{"n_layer": 9, "vocab_size": 1075, "norm": "layernorm", "positions": "learned", "parallel_block": false, "grad_clip": 0.5, "warmup_steps": 0, "schedule": "wsd", "steps": 6037}
Each number is 128 + 32 x the weight over its row's rms, rounded and kept within 0 to 255. Layers, rows and columns count from 0. The size above them is the row's rms in percent of the matrix's.

# layer 3 MLP down (transposed), 576x192, rms 0.0785, rows 218-249, columns 48-95
size [ 97  99  97  85 102  87 105  95 107 105 102  95 112 115  98 106  97 102  93  99 103  92  93  91  91 102  86  96  94  91 106 101]
[[151 135  89 142 155 127 122 133 118 115  97  89 118 136 191 107 121  97  81  83 103 206 125 137 112 126  89 152 137 168 110 140 172 226 115 132 156 125  88 122 127 160 125  91 108  88  88 131]
 [144 141 165 134 106 128 152 107  94 117  92 184 174 125  85  88 156  81 129 167 155 105 116 121  90 170  71 114 108  82  54 134 143 185 111 137 177 102 126 182 162 112 147 121 107  99 161 145]
 [105 186 112 149 114 124 152 140  87 135  77  79 144 120 166 138 141 106 100 162 127 187  93 185 211 143 156 133 137  29 146 137 126  46 135 185 152 122 114  66  91 149  76 161 194 125 176  75]
 [158 121 157 177 135 112 176 136 108 122  77 131 164 128 178  88 138 139  55 108 156 145 174 111 141 132 146 123 112 128 117 171  73  98 158 164 126 155 183 109 115 129  70 197 108 114 114 116]
 [144 136 140 175 124  85  98 109  95 106 231 132 114 133 179 121 148 113 112  68 119 137 110 141 122 128  90 109  74 156  78 139 129 126 140 150 118  86 121 102 179 143 148 194 158 173 112 148]
 [102 102 139  84 171 149 186 133 153 135  67 142 120 111 158 110 139 106  94 148 106  83 130 104 100 123 113 156 110 143 113 178  98 155 151  99 197 110 133 143 160 172 165 196 113  91  92 154]
 [ 83 137 181  97 168 149 165 138  33  86 145 146  97  92 126 133  60 124 106 121 164 115 142 110 131 116 160 118 159  95  99 139 140 149 137 179  98 156 129 153 135 152 109 170 206 182 148  91]
 [115 114 125 166 151  99  99 166 135 138 119 131 112 121  63 155 138 149 111  93  96 119  84 130 112 132 161 126 128 114 130 164 100 158 185  91 123 116  91 143 123 120 131 149 165  83 172 161]
 [ 95  85 135 129 175 112 134  58 110 112 135 113 136 117  95 123 144 123 104 126 137 163 176 146 161 127 127 102 111 152 127 110 134 116 109 167 146 119 110 115  91 106 127 182 147 162 129 116]
 [137  68 116 101 107 103 170 103 139 133 140 125 116 110  63 200 133 146 134  92 169  80 113 109 170 128  43  88 142 131  89  97 124 170  78 147 189 114 127 128 106 139 123 119 151 122 178 100]
 [ 74 206  98 114 179 109 188 137  89 108 119 114 148 124 130  80  95 168 149  86 143 106 182  64 116 136 157 144 109 106 142 124 104 116 130 109  92 139  83 150 141 121 149  95  84 122 121 145]
 [140 112 191 171 127 138 143 175 165 135 104 147 125 102 110 145  83 120 185 170 145  90 158 124  44 106 148 158 146 167  91 123 110 119 167  84  96 111  86 123  85  64  95 139 122 167 153 160]
 [ 88 163 110  95 104  61 110 141 106 155 222  96 136 154 134 168 141  95 135  51 148  85 121 136 191 140 122 110 150 125 138 110 126  84 122 181 149 122 162 109 124 166 121 144  86 181 155 126]
 [183 142 118 193 128 191 134 101 119 151 115 123 116 121 104  67 166 169 130 121 158 109 107  86 103 142 162 155 156 146  85 125  52 118 138 170 133 112 131 107 168 190 124 181 132 147 134 155]
 [152  67 179 121 124  93  62 169 102  88 142 119 145 212 114 124 164 104 111 150 135 137 128 181 150  98 111  95 196 203 156 118 177 171 123 124 150  72  94 155 162 126 137 139  91 165 177 155]
 [124  82 181 103  97 134  94 135  97 149 188 104 188 139 141 163  82 110 118 156 102 162  84 154 105 110 109  78 126 116 162 101 143 118 149 114 140 130 155 112 124 102 150  94 157 176 163 144]
 [125 147 147 127 150 136 157  73 151 102 116 128  85 175 109 179 126 146  61 148 124 136 124 159 184 126  84 167 103 134 124  59  90 113 137 146 121 120 143 110 136 144 184 143 102  93 153  95]
 [161 151 124  83 100  99  93 114  86 134 142 131 197 124  86 138 156 121 129 129  67  91 117  76  99 124 156 107 131 138 145 104 195 154 115 180 226 137 134 199 117 139 112 176 103 103 141  23]
 [138 109 126 161 204 136  91 136 124 144 100 136 141 131  63 110 203 102 118 128 137 108 142 132  76  99 119 138 109 142 150 169 199 116 108 112 129 140 116 132 121 155 110 139 200 150 117 157]
 [140  97 161  41 120 142 116 123 179 114 159 125 176 108 113 142  64 129 121 141 131 106 151 132 170  86  92 129  98 102 170 141 147 121 155 135 139 128  77 112 122  89 150 135 140 160 193 111]
 [ 93 110 128 151  78 102 102  98 101  74 102 134 144 138 140 190  64 184 143 127 180  74 143 105  94 138 162 169 174 123 181 135 171 189  88 126 130  98 150 131 118 112 132 144 112 102 106 151]
 [130  52 140 158  72 105 102  83 156 121 100 142 140 112  67 124 143  68  96 141  95 176 117 146 123 139  93 132 169 110 133 133 123 182 155 131 150 166 138 127 121 105 162 138 104 183 178  77]
 [132 131 140 146 149 169 166 126 167 107 152 150 146 151  95  57 104 104 171 115 105 130 148  77 126  71 127 113  97 130 159 117  71 143 147 108 143 119 110 109 113 103 145 115 120 161 185  98]
 [106  70  81  93 135 145  80 126 118  79 139 114 134 146 111 143  62  82 132 166 148 190 120 137 125 114 136  98  64 137 132 115 133 140 114 187  92  85  87 143 167 115 107 101 132 121 117 156]
 [ 95 125 107 121 124 183  82 105 113 169 138 147 151 103  93 134 167 113 118  53 147  96 121  73  84 145 140  83 100 167 115 153 117 151 181 163 151 177 151 121 146  88 176 101 139 121 105 106]
 [174 181  84  50 134 114  87 122 161 152 235 111 147 158 137 110 141 185 112  93  94 103  44 133 141 137 111 117  87 117 131 159 167 111 148 146  97  88 171 167 124  68 119 189 102  99 138 144]
 [148 179  89 112 148 112 136  99 152 121 135 114  87 122 157 144  75 101 169  99 166 118 124 117 135 138 118  93 197 116 171 148 156  67  94 122  99 133 150 122 117 143 115 126 168 172  77  63]
 [108 108 163 106  70 149 140 122 140 224 108 177 110 145  96  97 158 111 105  85 187 120 109 157 151 156 148 191 121 172 153  63  90 127 145 119 158 126 162 123 100 121 134 141 146 103 138 162]
 [136  94 159  90 122 142 173 155 129 158 133 100 167 170 178 144 119 148  87 125  84 154 182 157 190 105 155 133  86 130 101 109 147 117 154 150 163 108 167  97 116 129 113 190 103 175 108 150]
 [109  69 171 165 119 138 118 140 139 111 156 129 102 160 106  80 116 209 124 177 127 140 173 127 125 118 142  78 124 153  83 157  62 149 104 124  97 109 122 108 135  87 108  92  92 115 107 152]
 [148 133  73 114 145 123 141 131 158 224  69 128 152 124 105 130 121 135  98  67 141 120 162 143 150 113 132 169 100 162 147 107  88  90 148 120 115 185 105 134 133  65 108  93 156 110 173 140]
 [138  54 109 122  90 140  88 125  82 140 134 123 124 143 146 175 145  97 109 119 109 156  90 141 130 135 170 155  94 150 191 134 167  89 138 241 153 141 116  90 146 160 179 179  76  49  97  94]]
# layer 3 MLP up, 576x192, rms 0.135, rows 219-250, columns 48-95
size [102  97  94  92  93 104 102 102 101 104 102 104 105 101 106 100 102 105 104 103 108 101 100 103  95  95 101 101 102 103  98 101]
[[135 114 106 138 119  90 100 183  91 139 113 152 139 167 143 126 122 113 130  71 122  83 180  85 115 148  94 132  88 109  86 128 132 100 135  81 154 158 141 144  87 109 173 148 136 203 138 155]
 [109 144 194  77 170 143 153 221 143  39 143 181 119 124  81 171 129 142 115  99  91 112 155 133  51 115 164 168 120 156  96  76 172 139 108 168 164 136  47 135 159  71 174 146 124  98 190 155]
 [109 187 147  56 114 121 114  95 152 174 138 118 140 148  82  92 140 159  88  74 156 125 132 117  71 106 101 116 172 142 171 127 107 128  98  87 134 127 139 102 161 100  98  98 147 160 179 120]
 [110  84 132 149 185 150 163 238 119  96 141 129  82 147 113 122 142 100 130 119 135 132  68 152 168 107 170 110 136 119 114 154 153 107 104  98 140 144 140 112 143 126  41 109 163 165 125  89]
 [106 108 129 109  59 114 105 139 142 160 145 118  68 196 121 103 107 162  87  98  96 120 194 139 169 119 123  78 131 105  90 119 129 102  74 167 108 100 145 168 153 180  71 109 131 187 140 134]
 [168  71 116 109  94 138  96 177 159 117  67 121 136 122 198  97 118 106 119 132 131 124 118 141 132 131 126 114  94 154 121 124 134 134 105 110 107  87 169 128 124 168 116  99 126 130 157 113]
 [116  97 134  79 138 103 131 166 148 176 143 179 140 163 121 118 134 120 113 103 142  98 146  99 184 143  90 147 117  73 143 123 147  81 168 203 132 146 144 142  79  98 154 132 148 127 148 133]
 [140  92 116  88 112  98 147 117 113 168  76 117 119  80 171 142 155 147  95 133  70 114 139 150 148 125 101 167 160 106 144 128 116 117 117 205 129 159 159 128 159 127 171 103  99 138 158 147]
 [154 116  89  77 174 132 111 160 132 159 115  67 125 166 111 132 146  64 187 121 151  76 144  80 142 174 116  96 150 192 201 123  83 105 151 131 128 125 118 141 136 112 136  93 106 210 141  37]
 [ 97 119  84 122 134 192 139 169 124 103 101 143 124 156 163 130 129  69  76 180 141 102 133 132 108 119 148 133 124 136 132 132 183 145 197 110  75 180 120 103  76 122 134 154  33 167 117 127]
 [ 75 154 100 127 133 145 124 103 104 143 107  83 164 167 136 165  67 112 126 159 105  83 135 146 164 131 120 146 114 118 201  76 160 130 136 121 138  91  84 155 156 110 118 148 139 190 158 122]
 [144 124 119  92 119 161 159 145 104 109 111 120 136 112 168 197 139  84  83 139 137 148  83 137 102 133  94 179 139 154 163  76 143 102 164 184 142 116 168 103 199  49 161  91 103 157 136  81]
 [110 124 122 152 157 166 162  98 150 136  83 139 110  47 157 117 148 128 105 149 120 122  65 140  99 133 167  77 164 101 162 118 110 126  82 134 178  76 128  75 155 102 146 153 165 185  99 138]
 [111 150 150 117 119 111 137 133 145 133  78  49 124  73 221 189 110 105 131  86  85 127 191 136  90 143 107 129 164 166  84 103  98 180  97 173  89 142 124 185 130 105 111 151 163 131 199  66]
 [159 150 109 104 145 123 130 166 102 126  80 153 157 109 137 129 143 133 161  91  67 139 135 169 107 138 149 125  98 129 151 133 156 142 107 148 111 104 133 139 118 132 109 116 162 176 128  77]
 [112 115 126 122 196 164 121 102 126 112 110 121 139 137 100 152 110 151 122  92 130 111 153 180 145 125 128 131 127 149 132 110 127  94 158 115 163 137 118  86 115 158 133  94 116 148 105 182]
 [178  97 105  99  81 152 188  80 119 129 166 114 173  90 140 165 146 113  69 141 148 166 142 172 129  94  97 129 107 214 150 128 147 154 127 124 112 119 132  76 166  82 152 117 112  71 155  87]
 [ 69  97 173 119 127 206 130 113 166 136 123 131 169 144 131 207  83 162  77 159 138 142 135 134 167 168 121 137  80 206 131 101 180 132  90  85 129  70 109 126 119 114 107 135 106 166 143  51]
 [103 132  78 152 110 103  83  85 186 115 140 119 169 161 143 117 103  69  68 101 111 149 132 163 167 117  92 113  84 108 132 103  88 135 148 161 122 117 109 130  86 115 109  70 109 145 169 192]
 [130 130 136 144 151 165 110 177 191 116 163  78 136 141 133 171 105 110 177 121  62 148 167  50 115  69 124  88  98 115 137 140 110 157 114 147 110 135 141 135  97 143 123 107  63  87 152 126]
 [ 97 225 131 125 143 111 158  63 151 117 124 175 157  97 150 112 121 116 176 114 168  81  49 172 150 175  89 137 103 139 160 128 128 183  85 111 176 174  78 149 136 145  95  90 128 113 206 142]
 [150 114 149 134 137 144  49 148 109 142 125  90 148 157 109 136 106 136 156 128 178  71 145  82  95 133 122 148  69  74 220 142 118 179 189 141 151  80 136 154  86  98 160 108 138 135 107 148]
 [166 135 145 130 149 162 131  59 157 122 112 113  34 139 131 175 143 100 134 148 178 115 128 148 139 188 177 161 154 119 113 143  79 160  51 156 123 143  83 134 146 131 190 150  95 124 105 119]
 [122 139 126  83  93 107 157 212  76 110 129 100 105 153 110 135 164 134 146 134 171 144 159 135 116 203 198 111 123 107 154  66 155 135  59  93 183 123 114 185 140 128 142 144 164 145  88 174]
 [158 173 104 124 125 182 173 121 136 110  96 174 137  94 121 144  90 152 113 154 146 117 146  66 119 122 135 109 117 124 106  83 129 170 196  71 150 132 138  59 162 162 151 148 126 137  82 108]
 [ 96 113 108  44  88 134 152 146 116  38 132 192 147 134 111 152 142 157 135 109 182  60 122 126 135 145  99 117  50 104  67 191  90 107 118 174 115 152 173 122 122  79 105 102 151 138  95 162]
 [134 111 151 106 114 103  49 185 131 107 151 107 111 149 150 117 154 129 130 143 107 100 129 150 153 141 106 148 156 105 150 130 132 197  79  86  92 113 141 161 145 167  90 137 161 143  90 173]
 [109  76  86 148 120 107  66 107 142 132 163 140 104 122 167 141 105 157 115 139 126 122  90 115 195 139 111 126 137  88 132  60 121  73 137 147 108  93 120 137  88 123 127  52  97 121 191 108]
 [100  68 141 111 116 111  72 132 151  98 165 122 177 153 105 135 141  99 150 143 140 107 159 154  88 159 149 144 108  56 115 117 121 146 109 116 124 115 167 115 125 116 163  74 133 152 139 165]
 [147  62  67 125 149 134  72 126 136  92 119 129 118 100 120 136 169 128  42 197  95 110 114 152 153 145 181  95 108 129 104 150 126 111 185 154  83 141 107 102  91 171 115 164 113 153 108 134]
 [ 97 141 132 110 127 147  20 122 159 142  86 137  78  90 106 138 158 103  90 164  97 113 150 123 128 143 170  64 142 139 173  74  86 124  98 115 132 106 127 105 178 129 120 170 147 137 149 102]
 [117  91 111  96  98 105  44  76  95 142 114 179 103 107 108 121 133 138 113  75 137 141 115 108 122 149  32 185 128 136 113 190 164 130 154 172 109 124 129 138 132 127  40 137 158 113 166 131]]